Part of a small language model's weights: 15 layers.
Each number is 128 + 32 x the weight over the matrix's rms, rounded and kept within 0 to 255. Layers, rows and columns count from 0.

# layer 6 MLP up, 512x128, rms 0.218, rows 368-394, columns 0-127
[[ 93 140 113 166 123 119 109 136 158 179 156  95 121 133 156 156 124 103 131 202 181 159 111 138 156 137 122 147  86 148  84 127 104 154 130 129 138 189 151 137  63  85 219  90 170 136  60  96 171 161  68 126  84 148 116 123 151 109 114 101 139 135 139 132 127 103 116 113  63 159 108 134 141 112 126 135  86 106 138 159 123  86 152 133 160 207 117 123 125 106 103  94  67 115 140  91 190 118  68 142 164 153  91 169  69  69 137 175 127 120 117 121  81 102 111 132  86 160 190  68 172 127 149 116 119 148 163  97]
 [107 145  75  66 134 105 102 158  80 109 126  96 127 128 125 192 125 120 104  97 171 113 109 148 127  93 153  89 136  79  88 105  66 127 141  76 124 140 108 120 117 161 130 108 115  97  66 126 113 126 107 107  87 125 129 113 142 142  96  97 121 176 144 220 109 132  88 155 122 118 110  95 120 148  66  79 106 105 105 100 118  97 169 133 114  95  46 125 111 118 109 168 104 109  93 124 144  90  99  88 152 113 141 150  88  72 126 109 182 100  98 132 130 178 135  78 100 102 138 121 136 172 122  71 139 156 176 153]
 [121  87 148  62  55 143  88 132  77 134 198 118  91 103 114 172 100 121 157 152 141 126 169 144 133 138 143 187 113  93 163 170  89  98 100  97 163 121 107 144  89  78 116 119 120  63  97 111 177 132 151 120 131 116 163 165 152 142 118 142 119 123 134 155 144 151 138 134 135  91 100 117  77 103 145  86 132 160 103 183 165  91 143 153 230 164  83 154  98 149  97 165 129 159  93  99 137 100  59  98 118 109 178 136  79 187 129 122  67  79 140  97 171 118 112 134  99 191 116  34 125 135 131 161 154 111 121 165]
 [102 138 137 114 157 130 155 157 131 121 147 143 163 147 136 160 108 112 107  76  73 157 125 151 137  98  84 111  93  82 145 116 137 122 170 137 164 135  81  71 125 144  92 130 135 131 151 144  98  91 193 128 200 101 162 119 117  74 150 109 105 111  58  72  73 168 131 168 166 124 194 110 116 100 144  81 148 157 120 163 158 108 145 135  89 113 183 121 170 121 179 149 141 141 122 133 177  75 140 130  97 107 135 151 144 136  92  98 164  94 121 102 129 199 192 181 141 157  99 101 139 117 153  68 136 162 157 148]
 [ 99 115 211  60 183 166 116 104 135 155 106 125 179 100 145  90  94 192 114 114 128 137  70 161 130  85 118 139 118 154 154 116 102 132 140 153 130 133 192 166  83 100 139  97 107 118 104 157 150 130 156 161 145  85 117 158 102 163  73 122 158 129 111 147  50 123 101 121 112  79 150 153 108 144 110 116 128 174 110 166 105 160 117 108 170 139 146  94 123 146 115 105 126 158 119 118 198 108  40 159  59  81 123  89  65 171 171  78 153 147 103 135  82 103 123 177 112 186 143 137 113 151 118 124 185 144 138 111]
 [101  43  99 124  57 137 104 108 134 131 179 157 137  92 172 108  75 100  76 115 111 153 138 142 132 122 162 141 126 124 178 175 106  67 148 117 128 146  73 137 143  58 141 144 139 155 128 212 200  98 156  99 121 144 172 113 153 115 117 146 158 124 145  91 221 128 152  92 147 150  98 128  90 134 111 104 145 123 148 119 163 159 140 111 183 137 153 145 128 172 103 152 141 170 109 140  78 103 110 103  84 110 163 136 134 128 152 138  99  94  77 156 156 140 112 117 212 114 102 115 156 102 124 207  58 115 159 138]
 [131 134 152 117 133  61 120 103 149 173 131 135 171 126 136 128 132 125 173 117 100 135 191  81  65 129  88 145 115 107 130 115 134 119 128 190 100 153 170  94  40 129 126 169  79  82 108 139 137 106 124  99 151 160 131 121 130 165 120 159 135 145 110 120 112 187 142 141 101 182 127 180 103 115 177 125 114  79 135 117 122  97 193 132 130 115 144 168 139 174 129 176 172 128 116 107  94 119 174 103  99  87  98 151  95  59 175  90 139 139 141 142  64 102  96 109  64 128 188 138 148  44 150 107 183  74 132 120]
 [ 98 144 141 100 102 147 111 107 136  29 141  84 118 140  77 140 125 128 171 211 143 132 153 141 108  90 225 112 118  91 132 131 107  51 106 154 131 170 152 148 127  83 157  72 166 151 101 136 156 136 138 161  84 154 135 128 128 138 128 138 127 150 181 135  91 115 170 141 160 181 203 110 122 124 153 147  91 111 118 142  38 129 157 106  83 182 101 130 107 184 139 177 102  67 112 125 138 163 134 155 125 128  78 153 154 170 165 101  88 120  79  94  98 124 115 136 156 165 132 159 150 182 136 104 174  39 110 115]
 [111 128 108 175 152 116 111 155 212  89 176  77 134 166  83 187 130 123 126 152 117 165 153  90 133 117  99 164 121 128 140 182  83 181 113  67 111 155 128 168  93 140 121  76 155  74  47 158 197 151 148 112 108 169 130 119 125 150 127 131 118 125 150 128 145 118 155  94 111 128  81 149 105  67 138 129 135 152 126 191 168 113 141 135  73 148 155 137 149 184 171 104 119 111 117 168 112 126 111  88  78 181 112 114 113 132 140  50 139  96  58  87  90 140 164  98 183 127 110 186 125 115 147 186 111 123 129 132]
 [ 81 103 122 132 104 125 169 155 133 162 104  89 101 147 106 100  25 183  96 151 182 147 158 155  91 129 158 144 140 110 148 130 115 125 142  33 119 102 196  78 129 102 107 139 133 139  73 146 177  92  91  73 144 132 144  88 160 157 111 102 161 159 122 163  99 107  82 107 178 185 123  97 157 152 171 126 132 145 147 118  75 124 146 183 118 181 115 100 124 156  45 115  93  69 104 140 134 136 208 153 121 145 135 120 114 148  86 109 118  97 113 124 156 136 130 128 170 191 170 136 152 156 176 166 139 170 173 111]
 [115 145 149 108 136 160 119 113 134 127 115 118 119 132 130 150  82 146 107 160  95 105 146 191 173 154 142 180  94  98 177 176  88 109 123 165 114  95 193 106  88 169 100  84 140 179 128 115 134 127 106 122 125 105  91  86 108  89 128  91 116 150  56 130 149 145 111 167  99 127 157 103 125 171 116 113 124 131 141 107 112 142 153 116 164 154 100  92 153 125 101 136 124 127 104 154 103 146 111 131 142 104 163  85 120  84 190 101 132 113  79 102 127 117 144 118  64 121 147  69 100 151  47  98 126 116 118 191]
 [ 98  84 144 133  80 106 127  93 105 110 143 134 142 124 183 116 100  98 121 109  90  97 194 131 148 127  40 226 115 120 119 155 125 106 116  91 178 107 183  91 159 120  97  71  59 127 149  99 126 117 176 144 108 114 148  95 143 114 110 123 127 148 143 129 125 129  97 134  96 152 141 125  93 121 114  77 210 146 168 143 117 124 145 191 177 170 141 128 165 149 141 118 125 165 116 200 119  92 213 151 138 130 160 134  98 103 155 145 138  80 128 133 145 206 161 168  83 156 109 153 116 110 109 155 178  47 186  82]
 [108 147 145 104 158 143 127 158 144 184  93 147 105  83 140 131  76 125 126 131 135 121 109 150 130 119 203  82 139  82 135  85 128 103 122  96 174 139 196 114 132 109 144  99 170 151 144 113 116 137  83 109 123  91  86 161 115 177 108 121 103 133 157 106  95 115 135 142 155 115 151 118 142 133 101 101 148  71 132 171 127 123 132 101  87 115 141  88 137 178  83 139  80 141 100 100 113 112 108 123 129 104 106 145 100 178  79 104 128 121 108 105 118 124 179 163 127 135 182  93 137 120 162  38 176 116 152 107]
 [124  98 125  77 134 117  91 131 173 127 165 199  71 119 135  85 107  77  72  66  90 120 111 172  50 116  85 134 168  92 154 136 164  65 112 167 119 147 108 147 159  98 109 198 147 155 135 183 116 150 109 103 129  79 190 167 157 176 148  45 103 152 147  67  96 169 116 112 169 169 147  30 112 142 207  99 131 122 125 137 185  96 117 147 139 111 116 135 120 173 158 192 116 151 120 158 128 165 128 137  77 111 158 130  98 131 119 100  82 109 121 194 153 149 178 224 140 126 117 171 106 108  90 177 149 202 140  90]
 [ 98 135 136 113 116 146 126 137 212 144 108 100 109 142 105  98 131 157 123 124 159 158 140 164 131 106 164 136 152 152 159 175 145 102 122 126 115 135 144 112 107 114 149 121 168 177  79 150 114 228 110  85 172  96 104 176 183 113  61  81 157 142  83 124 118 123 127 122  70 169 108 114 100 147 107 176 111 161 105 137 161  73 159 119 134 112 111 176 143 114 114 143  91 160 104  98 100 124 106 116  82 104 111 163  49  82  93  97 121  87 137 182  94 110 140 134 130 116 190  77 104 141 142 111 163 126 145  73]
 [169  84 158 148 176 151  97 128 186 176 146 100 123 157 181 139 142 101 169 137 130 135 175 168 104 181 126 108  93  72 158 116 129  96 162 123  93 125 125 135  55  92 129  91  71 103 108 176 116 116 132  74 150 128 111 135 169 111 134 100 103 100 169 184 138 102 163 167  50 100  71 133 161 174 144 151 160 128 110 143 164 112 148 146 110 134 133 142 114  87 104  62 186 134 135  98 156 145 124 164 105 133  77 131 120  99 135 105 115  98 137 129 114 101 208 154 143 124 184 190 129 159 175  99  85 127 171  99]
 [137 111 108  75 118 138 104 143 134  98 180 141  96 142 140 152 113 152 136 135 139 102 182 118 110 185 134 176  67  80 153 162 174 107 179  90 141 111  89 143 152 127 160 129  91  93 121 179 126 114 188 104  64 139 192 123 118 163 140 147 163  81 126  82 151  89 215  61 153 129 151  83 120 133  70 100 153 157 117 154 124 140 130 148 123  91 184 165 161 162 107 161 173 165  81 174 122 122 198 122 115  89 134 116 101 121 175  81 110  93 100 163 156 162  97 165 124  80  63 106 112 187 164 101  58 108 150 145]
 [118 146 117 132 128 147 155  77 151 145 216 103 161 107 127 147 125 142  84 154 133 135 120 151  73  71 127 152 124 185 142 126  85  61 166 109 128 172 166 117 122 145  79 111 135 102 112 128 156  95 116 153 153  61  91 157 193 132 162 102  97 129 131 158  57 163 114 102 166 136  84 133  86 138 113 107  91 128 170 133 105 130 101 114  99 193  34 106 126 170  96 170 180 198 120 102 108 148 112 133 135 122 152 123 139 165 116 152  61 173 191 106 121  92 153 116 125 117 100 144 100 133 163 137 121 161 143 137]
 [ 76 181 118 161 136 104 127 121  71 132 128 112 144 125 218 163 102 133  70 183 144 183 173 148  54 109 139 156 130 152 134 101 151 177 117 100 172 109 124  46  46  72  90 120 144 141 146 159  96  89 134 150 159 131 108 151  86  98 103 127 110 177 117 110  95 144 114 160 145 104 140 136 161 114 156 144 157 114 106 182  97 121  69 122 159 147 153 109 147 109 100 132 125 144 117  49 158 119  64 171  89  84 135 143 127  97  58 156 109 139 105 186 122 134  89 134 144  93 162  70 126 173 115 116 153 116 105 168]
 [116 103 112  81 111 171 151 151 142 139 151 115 100 120  86 110 123 107  92 118 119 103 137 154  54 127 159 115  99 142 209 119  64 154 122  91  91 112 173 132  84 111 143 119 135 146 186  82  97 141 125 216 174 135 173 150 139 180 149 149  97 106 117 109 105 150 121 114 120  88 141 118 117  89 145 105 139 153 117 187 119 151 196 170 150 162 174 112  94 117 168 138  77 107 131 157 144 124 132 105 167  88 115 118 118 122 156 109  70  81 108  66 125 132 142 119 128 184 186 165 136 239 136 156  90 131 144 125]
 [173 107 102 117 123  92 130 115 129  89 170 108 144 129 123 155 117  52 106 194 116  70 134 127 164 144 148 182 121 100 118 135  91 146 174 110 155 178 103 184 131  99  69 149 150 103 162 118 133 111 152 103  52 106 139  98 114 103  85 122 171 130 123 130 187  97 145  65 147 139 201 123  71 100 132 137  96 132  90 145 139 105 139  84 135 148 143 149 132  97 108  83  97 149 138 142 112 148 119 162  96  74 119 142  59 133 141 105 147  82 114  97 135 101 109  92 204 115  57 148 114 101 127 148 175 131 158 129]
 [191 124 128 139 134 131 153 184  86  88 134 162 133 137 143  86 114  99 121  87  79 111 121 189 124 170 181 130 109  70  92 180 134 124 123 142 139 140 118 159  78 158 114  92 121 119 134 109  94 137 177 104 110 145 134 109 126  93 142 150 125 134 132 177 118  78 124 132 123 149 201 124 136 170  97 111 139 127 126 165  90 109 159 126 149 116 124 135 113 166  83 175 112 121 150  94 152 110  84 174 137 150  81 141 156 161 113  68 137 141  92 134  90 178 190  81 111 132 142 126 114 140 142 190 135 124 218 110]
 [ 74  75 157 127 140 141 102 143 143 107 175 127 144 161 131 131  60 139 128 195 108 140 101  62 137 135 160 135 121 104 140 119 135  54  50 120 155  78 141  93 116 141  76 149 134 133 150 124 173 103 120  87 101 112 136 162  83 152 147 145 131 106 105  94  94 113 133 121 166 158 120  97  88 134 133  97 116  97 135 143 113 204 160 134 133 135 109 144 167 104  94 181  78  68 105 104 146 176 135 184 129 174 116 183 171 116 145 150 162 119 134 139  84 105 159 157 111 148 119 118 104 105 159 197 126 210 132  98]
 [126 140 159  92 105 175 119 162 110  83 109 119 115 131 122  94 135  95  96 166 161 186 112 159  80 134 158  87 154 143 147 106  61 123 128  99 141  79 127 164  86  95 160  75 159 147  96 162 179 157  93 142 114 143 149 182 198 151 151 139 138 115 148 160 129 194  85 141 137 126 145 168  82 164 144 125 138 153 143  94  95  90 182 103  63 166 103 101 143 122 139 140 133 164 121 126 136 140  85 119 127 170 152 155  92 131 134  79 155 124 145 130 125  97 137 140 121 150 165 155 133 127 139 107 117  91 127 165]
 [118 103  65 114 133  89 153 112 103 125 157 114 163 179 150 108 149 123 137 113 152 133  96 122 107 120  89 152 138 154 114 109 106 174 107 129 136 105 115  94  85 113  95 133 116 154 124  83  93 171 132 102 191  72 148 116 113  91 145 116  94 116  67  94  88  91 172 110  54 146 143 114 125  81 109 144 111 169 131  97 143 130 123 170  87 151 122 125 102  80 109  94 138 116 107 113 221 124  88 141 119 142  79  84  64 106 156 118 169 154 108 100 163 126 160 122 107 142 181 193  99 128 129 115 147 139 147  96]
 [117 108 176 132 122 157 130 173 100 121 152  87 154 120 132 122 111 180 120 139 160  98 107 177 148 127 120 119 114 113 142 148 106 122 136 126 166  88 128  71 104 116 127 126 153 100 123 123 153 118 111 125  97 164 156  57 135  72  86 144 130  51 133 118 135 179 138 125 123 149 149 142 111  92 129 142  84 128 108 141 114  63 142 161  95  71 101 130 153 170 124 122 135 171 128  91  87 185 134 115 131  60  35 157 131  98 175 123 191 145 124  86  94 153 124 111  60 108 150 166 178 140 185 140  80  88 180  66]
 [126 154 168  91 184 138  67 147 157 128 173 126  62 119 178  99 144 103 127 166 125 109 138 146 120 106 147  96 154  88 153 123 163 166  57 121 135  99 149 175 137 108  83  82 157 162 139 136 167 103 126 130 200 124 113 102 153 104 118 137  67 154  87 153 134 129 152 137 158 141 141 152 170 152 144 177 146 100 144 167  97 190 149 126  77 130 105 128  98 114 132 131  90 117 119 121 135 159 102 166 141  90  87  96  75 143 153 111 120 153 161 107 112  48 161  74 121 160 165 154 134 136 155 164 137 114 135 113]]
# layer 6 MLP down (transposed), 512x128, rms 0.204, rows 368-394, columns 0-127
[[148 100 103 183 105  91 160 145 129 139  85 115 118 165 106 133 146 167 141 106 134 142 107 159 151 118 126 117 139  81  90 123  99  45 140 126 142  67 108 129 175  99  95 113 112 190 136 146 152 137 128  97 151 145 107 116 120 138 139 106 157 148 108 117 141 146 101 168 172 141 177  90  82 147 159 107 194 120 148 126 111 178 124 115 123  83 104 146  94 145 139 166 117 128 114 157 155 149 143  93 139 139 191  92 177 146  62  71  96  96 153 113 124 134  55 140 212 140 146 154 111 126 122 120 120  92  79  94]
 [153  99 175 146 110 154 124 172 177 131 120 151 139 129 122 140 133 125 163 101 138  95 163 140 199 158 134 142 138 117 129 122 151 117 153 151 146 117 137 108 129  51  91 170 110 134 192 104 128 140 133 146 199  93 144 179  93 126 171 184 104  75 194  80 119 138  77 162 140 150  98 119 161 111 192 126 108 154  88 110 136 138 160 134 130 118 120 104 180  83 126  84 146 189 155 131 166 123 107 123 106 119 130 117 148 176 159 135 114 118 158 148 114 107  83 132  96 154 122 102 114 130  68 139 113 101  84  78]
 [201  77 142  34  51 177 168 146  76 158 180 116  85  57 156 108  59  97  94 168 119 124 114 170 138 147 104 169  80 206 177 146 104 139 112  79 154 144 207 141  72 171 177 103 119 113 122 147 180 121 136 130  76 155 173 188 118 176 143  88 115 143 118 101 110 140 167 152 165 117 107  68 106 155 131  31 119 190 142 127 130 118 183 120 127 173  63 181 161 196 115  91 135 123 125 121  82 146 122 130  99 183 163 103 142 159  84  99  40 179 144  84  78  72 156 118  72 113 147 126 110 130  87 123 155 163 157 142]
 [102 134 150 143 107 120 136 153 148  71  61  68 152 109 152 158 187 106 125 169  95  84 130 204 123 107 123 197 182 106 155  93 123 112 148 111 160 114 167 140 125 162 168 135 162 157 168 129 120 121  90 169  81 135 140 119 192 174 128 102  95 135 124 124 117 118  94 159 158 113 124 130 162 140 104 112 133  74 119 110  88 119 141 128 175 196 103 132 153 128  87  99 164 181  96 142  99 125 123 157 157 129 126 199 112 138 190 123 121 146 119 139 148 109 117 187 107 173 151 151 184 104 150 229 130 179 100 142]
 [183 131 135 197  84 120 135 149 149  99 145 120  68 126  88 185 125  81 162 207 169 106 174 111 108 137  99 103 141 107 139 163  95 185 112 152 111 116 121 108 114 167 133 141 147 127 115 132  75 150 103 105  85 199 149 131 149 116 169 134 113 112  98 116 203 107 148 108 129 141 159 117 162 108 146 126 141  97 100  81 168 112 154 198 100  96  92 158 114  90 105 105 170  98 132 154 131 155 182 116 167 177 107 116 198 125 111 139 119  61 155 116 176 142 150 102 128  77 138 110  83 116 119 101 106 118 128 185]
 [149 117 147 104  75 149  99 131 147 215 121  93 109 191  67 122  90  74 135 168 106 139 164  97 109 165 162  94 116 146 153 156 117 147 108 138  97 151 129 114 175  54 142  88  95 154  59 127 217 113 130  89  72 188 172 116 111 142 152 114 255 108 114 191  88 161 135 201  93 148  87 160 159 179 132  91  90 190  72 166 201 105 128 137 155 119 119 152 168 159 100 151 133  76 148  54 153  81 145 111 169 145 104  91 162 137 100 175 135 141  74 130  58 177  90  91 113 142  83 137  93  60 117 145 161 118 188 152]
 [ 83 144 151 132 107 155 141 119 126 125 122 111 130  74  97 158 140 118 116  94 128 104 111 127 145 145 165 119  85 120 112 127 125 128 169 129 156 157  90 114 148 149  89 112 150 166 165 164 124 154  98 187 109  91 107 106 113  82  97 114 116 175 109 147  96  63 132  81 172 139  93  91 123 134  71 166 185  97 131  88 152 153 119  75 127 176 103 114 115  81 173 108 121 193 172 138 172 107 104 135 134 125 114 135 146 158 176 175 120 121 130  81 226 111 143 145 178 125 123 133 116 144  59 226 140  91 124 125]
 [156 151  95 120 102 112  79  95  99 177 125 112 145 157 184 148 130 153 155 110 157 107 116 130 131 187 123 189 187 185 147  84 155  84 114  61 107 112  93 149 116 141 134 107 144 183 180 113 132 131  79 103 160 104 106 137 100 106 105  95 128 155  81 147 164 142  95 102 144  87 126 113 121  69 119 105 143 138 149  78 147 152 151 142 156  88  39 144 106 150 168 112 187 138 132 167 164  75 102 162 118 101 144 176  66 126  60 112  67 140 125 143 122 171 177 172 133  77 184 127 147  81 143  92 148 110 121 146]
 [157 160 136 128 126  80 129 159 121 132  53 130 136 172 150  73 124 128 160 204 165  81  45 111 140 126 188 160 133  85 100 146 122  97 167 125 155 104  93 142 177  99  82 117 126 150 127 161 119 153  86 173 124  97 131 125 102 126 128 191 145 106  97 136 148  94 126 184 160 122 150 124 177  75 143 114 100 113  94  90 110  82 183 111 118 100 156 137 100  91 181 183 144  90 158 177 149 159 143 100 132 189 141 131 159  86 142 161 135  87 114 142 126  62 176 155  85 102 103 141 211 111 109 163 162 122 141 146]
 [141 127 166 150  49 105  76 105 163 169 157 143 175  90  76 158 149 123 137 135 158 130 132 163 140  67 212  48 126 206 123 161 126 157 103 154  69  53 145 110 136  92 195 135 168 154  98 171  47 156 136 134  99 112 102 160 148 123  41 144 129  97 144 183 195 139  61 116 136 189 109 141 114 114 145  21 136 165 120 121  97 100  79 178 156 152 103 158 104 105  88 170 179 173 193 106 128  27 155 128  82 137 227 151 129 154  80 159 117 195  40 148  55 113 153 137 127 143 136  82 158 173 155 111 125 175 133 188]
 [100 172 100 119 120 112 132 176 138 179 120 106 158 137 220  28 128  87 180 146 176 116 111  93  98 131 129 111 170 108  96  90 108 160 155 128 166  73  95 151 181 137 132 109 120 113  83 118 160  94 153 144 146 128 185 132 173 132 189 104  98 157 171 162 158  80 100 136 119 137 131 136  97 124 148 137 112 181 125 129 139 167 127 135 106  89 104 139 127 131 170 117 111 106 135 123 131 105 152 153 107 171 164 150 123 158  60 196 123 115 135 190 121  97 103 175 129 151 120 151 115 128 166 168 136 125 156 123]
 [129 114 149 144 148 153 122 141 124 122 147 135 126  85 163 148 110 127 131 141 189  90 104 128 172 188 124 136 123 154 141 150 101 160 166 107  85 128 189 108 138 127 144  95 131 139 152 125 119 152  82 107 131 135 154 210 140 128 148 129  86 101  98  97 143 120 150 118 121  87  92 182 114  97 129  88 151  95 124  97 138 150  92 177 112 111 107 123  50 155 121 132 129  95 123 146 169 131 130  85 102 204  89 120 150 191  78 146  89  95  59 165 112 200 155 184 130  60 167 158  74 139  98 239 137 157 172 140]
 [146 132 165 173 108 100 100 117  81  85 124 156 126 244 109 110 138 122 181 146 118 141 171 124 171 152  92 179 127 101 145  99 155 152 120 128 129 115 148 153  78 144  96 112  97 129 102 156 132 201 178 146 104 150  92 144 147 142  97 147 157 107 134 114  98 144  87  78  90 125 112 161 169 151 157  92  83 136 136 160 157 104 100  99 118 128 114  97 165  90 128 140 184 130 114 140 147 114 125 107 137 134 126  70 142 116 113 168 122 173 123 144 153 119  89  96 114 128 132 165  78 152 137 152 200 158 121 118]
 [ 96 195 131 115 101  82 123 113  93 189  92 192 177 126 187  94 210 132 132 142 155 127 116  71  81 150 141 177 137 162 139  99 170 135 132  74 145 236 160  80 151 162 157 195 172 148  75  91 182 118 175 113  86 145 133  61 177 107 152 118 142 220 180 148 185 156 146 162 104 146 124 111 152 158 184 104 156 154 131 129 196  80 136 169 142 130 168 115  81  71  62 176 190  44 168 148 167 130  94 102  74 180  92  86 124 157 133 131  87 100 166 131 166 125  97 165 118 137 156 179  51  80  32 140 138 194 150 180]
 [104 108 155 154 138 117 136 143  66 130 136 139 140  83 160 173 108  91 116 163 131 122 161 122 117 131 120  78  99 112 111  80 121 156 152 142 178 141  88 157 120 130 138 112 149  92 191  96 133  91 147 155 136 141 155  73 109 128 154 120 129 111 197  93 144 125 106 214 159 141 161 135 160 132 138 128 191 139 163 107 108 157 129 128 112 186 124 166 137 157 161 165 156 107 159 151 149 120 163 117 197 162 134 107 207 170 167 162 135 109 150  84 164 144 138 154 170 145 111 160  96 110 154 172  75 115 171 185]
 [192  97 149 149 130  89  66  75 110 115  96 136 141 191 137  99 110  87 106 135 169 128 149 152 150 159 110 136  67  84 166 171 155 184  76 129 198 114 144 173 129  93 111 112  90 145 105 125 125 126 190 145  93 106 150 143  82  74  97 112 171 123 139 124  90 125 132 116 179 102 121  86 127 164 160  99  64 169 146 163 203 103 123 193 111 117 177  90 120 174 123 107 218 117 107 111 146 180 110 133 138 114  89 174 136 116  85 136 101 108 119 117 136 146  91 134 139 115 125 107 103 134 165  81 108 153  71 154]
 [190  98 193  97  98 117 177 158 135 109 165 143 144 172 149 185  46 131 134 160  99 102 196 169 171 174  83 161  72 182 201 174 183 109 140 109  97 145 166 136 140  90 111  94  99 165 110 105 130 135 239 122 132 138 236 120 133 110 110 111 182 112 120 168 143  77 149 105 124  55  87  48 198  81 136  84 125 140  99 119 184  73 168  88 118  80 158 128  80 101 171  90  85 200 145 106  78 110 134 135 158 164 142 144 118 133 177 145  64 111  83 197  99 151  57 153 143 150 130 132  45  86 164 168 108 184 166 132]
 [126 132 112  75 149 103  74 152  61 152 105 189 109 129 114 156 139 149 221 152 107 128 113 133 123 139 146 127 105 123 117 146 136 150 124 161  62 104 177 103 105 118 150 152  67 129 152 132  68 175 134  83  79 131 115 105  83 152  87 164 100 116 135  96  75 118 117 127 119  87 119  99 121 113 108 173 114 118 114 101 167  93 182  84 174 125 159 132  94 108  92 116 115  94 101 158 151 124  78 152  63 117 104 148 121 155 175 104 134 139 103 204 135 124  79  80 143 154 218 108 169 150 149 111 182 109 103 152]
 [142  88 108 141 137 147 150 145  80 144 146 118 164 123  75 147  92 119 120 107 160 155  71 115  87 117 165  79 124 136 149 152 140 123 121 112  93 124 129 198 199 106  88 100 162 148 106 119 123 157 174 115 104 143 102 146 151 149 178  90  71 102 158 174 175  67  88  79 165 160 119 117 105 117 114 109 149 133 144 177 133 101 147 119 102 128  83 151 171 146 157  83 127 106 173 164 135 113 113  78  27 136 114 163 118  97 118  80 148 112 137 117  77 135 176 112 138 127  68 115 170 149 112  93 120 155  87 126]
 [147 122 143 122 195 127 116  91 113  90 129 110 154 137   0 164 156 183 149 108 127 124 109 128 127 101  42 169 108 126 125 117 164 104 115 139 161 137 142 153 157  84 169 134 134  96  78 109 116 111 157 143 156 135  81 159  70  90 146 159 119 162  71 100 164 148 154 135 154 123 142 143 130 119 141 240 127  79 147  88 119 148 138 100 159 130 147 158 143 131 130 108 121 103 136 137 118 132 102 153 119  98 120 160 125 148 147 128 127 143 142 130 170 184  90 126 136 136  78 104 106  99 132  77 150 146 152 152]
 [117 157 123 165 138  90 152 146 165 116 151 139  98 178  74  80 101 191 123 105 164 115 138 128 117 108 115 125 190 170 136 125 109  66 162 116 139 117 100  84  89 205 165 116  83 112 121 149 161 130 143 194 191 108 138 145 163 155 128 114  64 166 154 131 127  94 108 146  66 113 126  83 186  63  93 122  95 171 132 127 109 107 108 140 158 109 117 126 119 123 186 176 131 104 117 121 165  76 139 139 161 130 181 192 177 100 115 133  85 173 175  96 129 137 115 132  81 121 158 107 147 175  80 139 100 128  70  85]
 [ 78 119 148 168 127 115 129 104 161 169 120  92 113 142  61 187  91 173 130 136 124 100  99  96  96 115 110 173 177 167 130  81 198 146 142 155 140 166 162 147 131 109 150 198 144 121 138 152 107  61 124 142 103 127 163 103 164 113 118 127 133  93 112 119 140 147 196 147 142 102  90 109 156 118 177 162 114 119 129 123 167 166 143  98  93 144 113 113 159 189 117 138 138  79 126 111 117 100 145  98 148 179 141 183 167 121 167 184 168 119 147 160 189  96 160 158 115 145  94 133 188 159 119 113 167 158 129 175]
 [138  68 164  65 155 144 100 104 105 121 136 175 119 114 132 152  99 177  77 133 118 133 148 186 107 148 112 239 137 156 145 155 175  95  74 220  60 110  81 142 137 180 122 172 137 156 159 155 113 131 114  99  83 109 142 137 132  83 132 122 113 165 118 104 172 121 174 151  81  83 124 113 107 116 142 110 157 119 110  85  94  86 114 101 129  70 130 141 149 146 131 125  72 192 141 123 143 137 102 175  72 130 155 108 167 136 169 127 157  90 166 123 147 105 142  94 177 140 173 138 100 127 110 126 151 100 147 179]
 [126 124 132 115 173 117 122  70 185 145  97 139 158  43 170 109 113 111 173 145 129 105 142 104 157  75  76 172 147 117  73  94 186 166 109 176 121 116 129 131 163 163  62 144  60 124 153 104 135 127 140  75 150 113 132 150 118 131 149 113 136 145 123  89 130  93 134 142 125 179 153 115 191 143  75  85 134  82 119 122 188 152 106 109 109 103 143 124 137 110 117  70 116 124 136 145 130 135 107 156  93  70  88  79 131 111 169 144  89 154 116 103 124 157 126  92 126  97 111  75 104 126  79 177 148 112 117 124]
 [110 116 109 154 107 172  90 134 134 141 108 150 130  52 162 100 182  80 110 116  69 120 148 120 119 188 119 140 116 101 107 135 141  68 158 117 162 149 152 141 155 116 162 133 135  92 106  80 117 120 122 131 141 143 106 160 118 127 104 151 180 152 125 171 137 152 107 114 162 126  99 171 104 165 111 165 123 139 129 132 149  96 106 101 135 162 125 138 128 180 145 214 108 127 144  83 124 141 137 109 127 132 135 133 162 112  99 138  60 120  94 132  68 170 114  97  89 127  88 109 114 126 137 111 101 159 160 174]
 [104 136 105 102 162  95 107 118 166 165 117 132  82  92  76 117 138 125 131 105 108 134 177  91  75 154 154  74 151 119 113 120  94  79 107 139 162 163 111 114 135 156 127 110  76 139 131 162 140 167 165 100 158 118  96 159 118 157 167 100 171 166 101 177 134  88 126 140 119 130 165 111  83 173 128  98 158 122 117 157  84 134  58 132  90 137 207 141 138 125  77 132  61  95 128 121  96 104 146 172 108 200 174 119 138 157  91 156 124 153 165 142 146 148 106 108 128 118 132 110  80 109  94 147 166 129 122 187]
 [ 80  82  78 160 143 195 111 133 144 113  80 144 184 117  52 148 173 169 128 108  79 101 134 154 111 124 113 166 119 111 123 159 119 163 118 134 110 112 137 126  97 130 107 145 142 141 130 148  91 124  89 118  52 102 127 135 131  87 105 158 190 183 119  91 130 152 163  62 122 137 107  53 124 145 111 158 163 152 121 115 115 104 138 199 174 134 108 161 147 138 147 146  95 169 162 114  79 119 145  64 125 133 130 105 113 105 183 145  94 162  97  99 129 198 119 185 138 103 149 157 116 137 167  93 141 135 141 182]]